config.yaml
init: "normal"
optimizer: "soap_variant"
lr_head: 0.00522
Each number is 500 + 25 x the weight over its row's rms, rounded and kept within 0 to 999. Layers, rows and columns count from 0. Numbers have three digits each. The size before them is the row's rms in percent of the matrix's.

# layer 16 attention query, 384x384, rms 0.164, rows 177-191, columns 320-383
091:495489490481488521535517483503471521474487517503511508515495526479483501515479507483491489508499528554484442520441496466517473519552509500478510477464471516465549501546491536460509534525506502
085:477499503488461471512551458493520467470498510486439539466475495518461498433509538489491520498548483498461502483520484508459509573505518505489442518529510526521490554427485480562469468491497500
091:515471517477543501471485488434509494492500507510472500473442533506526500492533534512512478494521507496510509525508521473481477503508500504502550506532501465528504502522515527512471502473475501
095:486483503496519488513499527468510490509476504546488514509521501466523535482491482467526493534454473507517506482515458521480452527501510504513538505536517490524472478529486528528444527458468534
098:514478489476514477461474528542541500510513509502524489472491509455483490544560452532485471516534464505475464552521536512527565494497497486492503486488482508478480494540488513511525491463530475
095:521493469482531471470507539477512458555536456488511500482540501531494525500531519499510477517491537490498517506469509487470487506517529516525514484533474486521517525516509465554483451530489475
096:491516506502499454433477522475528519514482562469503516461508499456486489480540494546456484504511498467489481511492504520511527537541489469489488493481518515483547491495462481474517522481474503
094:475454509519494515511505477493460509498490518568458491542503531541494488456455506465477503479483464480518520523504478476531484500505479518481523537521502483505513477489501492476519493467496454
094:462490501508467570503526488493518517527510479519537524517524483502489494489509521455491506482528493482486484523454536477464491508488479481513535527521478512474513496435497531490479500483539467
093:499525489500523448538488510488495461541493467507471479536507490505514493461475522457471480534533515492505533473475484523468511513558429530466503531499516487479492499508482508498511447528480464
095:485561545503497535502476513504471464455489496492505501527494531506462499513512515486523508527488497470473494513480503460558493464516493481483489521552499465493540512488501466477455509480537471
089:478488475511453487471561484538459453509516515459516558482499522508485460510483513488490498462471516475458489503530477511510468488530544486516503493490475492523498494503516497525446549501522515
098:536556527501525491488466487494500519519498541523512508482481489464470509470502470536546476497505541481503475486518520530489530477523487468515509502550466480550536486508502462516462559524487530
088:484484474517477511510522544523504491534483504521510482533476495528462487539545523496470469498521546466516477517468505481571490471505509506498535493456495505476511523478501515522486514521473536
091:488487539511510511478508482472508489515503559483471469466468505514492521480492456456522509483495493482534488526499493508466513459507522483470490498495492535492505531485502483504505482507508523
# layer 16 attention key, 384x384, rms 0.165, rows 177-191, columns 320-383
091:499513496496498493482502521512503491541449563507488538480510510499498473516507486489520489536529487497490503532511467490495507507543485524526508515536528485500514541490477520544497521489501520
091:482477510503517509465508502496455494488522492523508561515516503484454497502512439473526440509493499533486494484503520521488475515522540481501491510454547491481482461518495532519508525504477484
098:493530506505494494507513530499498505505522486537492490495488526491489480485520472486477477485483581478453512534493516529538464547504543487500507516508493482540486523484525475490470492499512522
093:497501478533525453489457511478525501452520491537496492481529475511531519504492499520503483503516479478502466475504503487460538465479534518523539541473473505519473489521558535511501495497490434
096:519528510498506497502487492483598527532482524509463462519457467518511477532522469488516513478490448494461485518524476532493518507496491466493548514489494541485451506489467457481474477468515523
092:506513513474520503529499495466512514463485487526468529472482536467506534518475498460490519512499499485530519498511509459479522523502491496559522526523482482527491482547543521492521494506506483
092:515544470501517506507525493511517484487521483508491473492504479522469484459522510479463481501450533477516463521481492534513520490512487503504511476484489496523467507482470490476525531478464485
090:505502480467522501492541505504505446524510500482474467506532481519497485529511458494481514481485501475541532496511504506499453470474526451500477570525483468503510519534523475529466516449530498
089:482500506500517517503498451477456488495552513514498473542498507484557537497465527485503442522510510461490500519516513483508484492506487516547506502517496489516441494551507473494524478454534495
093:521495505498461479509464509479496454534487522469526538467498526531494495472543452445546509497506517483528502497477541496530472479529533518475517508528467561543542457532526536506519512468525522
093:491461528529459484514464512521497469515532524500471519489506541519509498505535516482541502516515518512493494520509477477512445516521494487509474487536515519480443489481474496525475451531482508
092:507491487491529504471525455445507514513487473516542507540445498528502496482498521491514489495543477476515510530505490499464495537471529467507481509524497533530529475538511479504474543525495472
096:500494478495555507532453529500494477502533484546452513526482527500515461466515507496536488523532505538505473536515500494497522537470509484517497484489510489503457470530464521500491474467516483
092:483508523520449520562468533483481514477502565496477477505468521518517500520465494492455476546499465483550488504502515508492472516492476471506510507513522474511460502483520438539488528504472507
094:505519503523496563478491479508512471472480473478458516476522498497554458481499519497534464485482530455511506495491491545493494516484516545501507534520478500494462483499516519507470477524502538
# layer 16 attention value, 384x384, rms 0.216, rows 160-166, columns 320-383
099:496517486454524494473485536481487466523460476442472482485471535516453514506538505514482532536495513516509417522472455519486506470516485485492534471495496520489525515497488514476491493522489493
081:510469464524507505493508511483522540535516524521517496491521478506502485523506509557519504505516499477472541498480486533507481491518480507482527479506496514504486479502532498509493515488465494
088:501521486474525513507502472502422501486433495469543543509535512514478501559510525489477521492520502458490483525494516529454558515528507482471540488530531535548514493478486510495499525541517511
097:489523472473465497564499460492453511466505546495486450533477489495528474513497475506473503487500499503491474478515518446528533477504506486515513497524531512451514510444460499514456541529496501
095:485477499528519474502469484491456512495510492530496543533468537478496528519500510480497542528457513482464487536495513501498485548477504487521483516491484496519491499465503466511495496456523507
093:481530453478487523467511476512463497523483565465492505497518488534495521502495469457505504454516443526544506522526516515506509505520482520497482483521540542507532505468506476493494446517522527
095:487525499512507481488583520501499535515481515505485533471508495541487538475534440479506549473493483517523489501509474535473450522532489498520521472538522496475499530496505520493490504456517492
# layer 16 attention output (transposed), 384x384, rms 0.2, rows 160-165, columns 320-383
097:518508520483508496502516466520471524526482530506491498509535486526514501475512484431467467538509451524500501521513507494488491482486514507459467509493489481510482477549486494498499529477532525
088:517483480520511533505527496464526480468450527548514494500477471490484489450467501499507497508489480478515512510497499462473516510504494486488486504493494513532469492503481471483549486503476486
093:561516437527489454501518493493511492492480536534514483514518512483526483523486505488501478584462505514512475543514514471493490456459482471527514465512531506532518472554482507496472494490491519
098:495530515500498492488517507509549520527538492514475495512527532474506479526476448491498463504482463496522490519533504538534558497504514512458487490497492478476523517495499493471537531474488511
099:488471508500497514521468487513528523466478518519509424465513485511505510451469477516492493508519467479499511488511484551580493482502492441490541537479548479487498507477486473496487493514523462
100:547535494513506486467512476507513515512481532469532506505500478497476527453493529434537493540507513463492440472518499479548499469509518461503487476518497520466526496464485523486513499491485453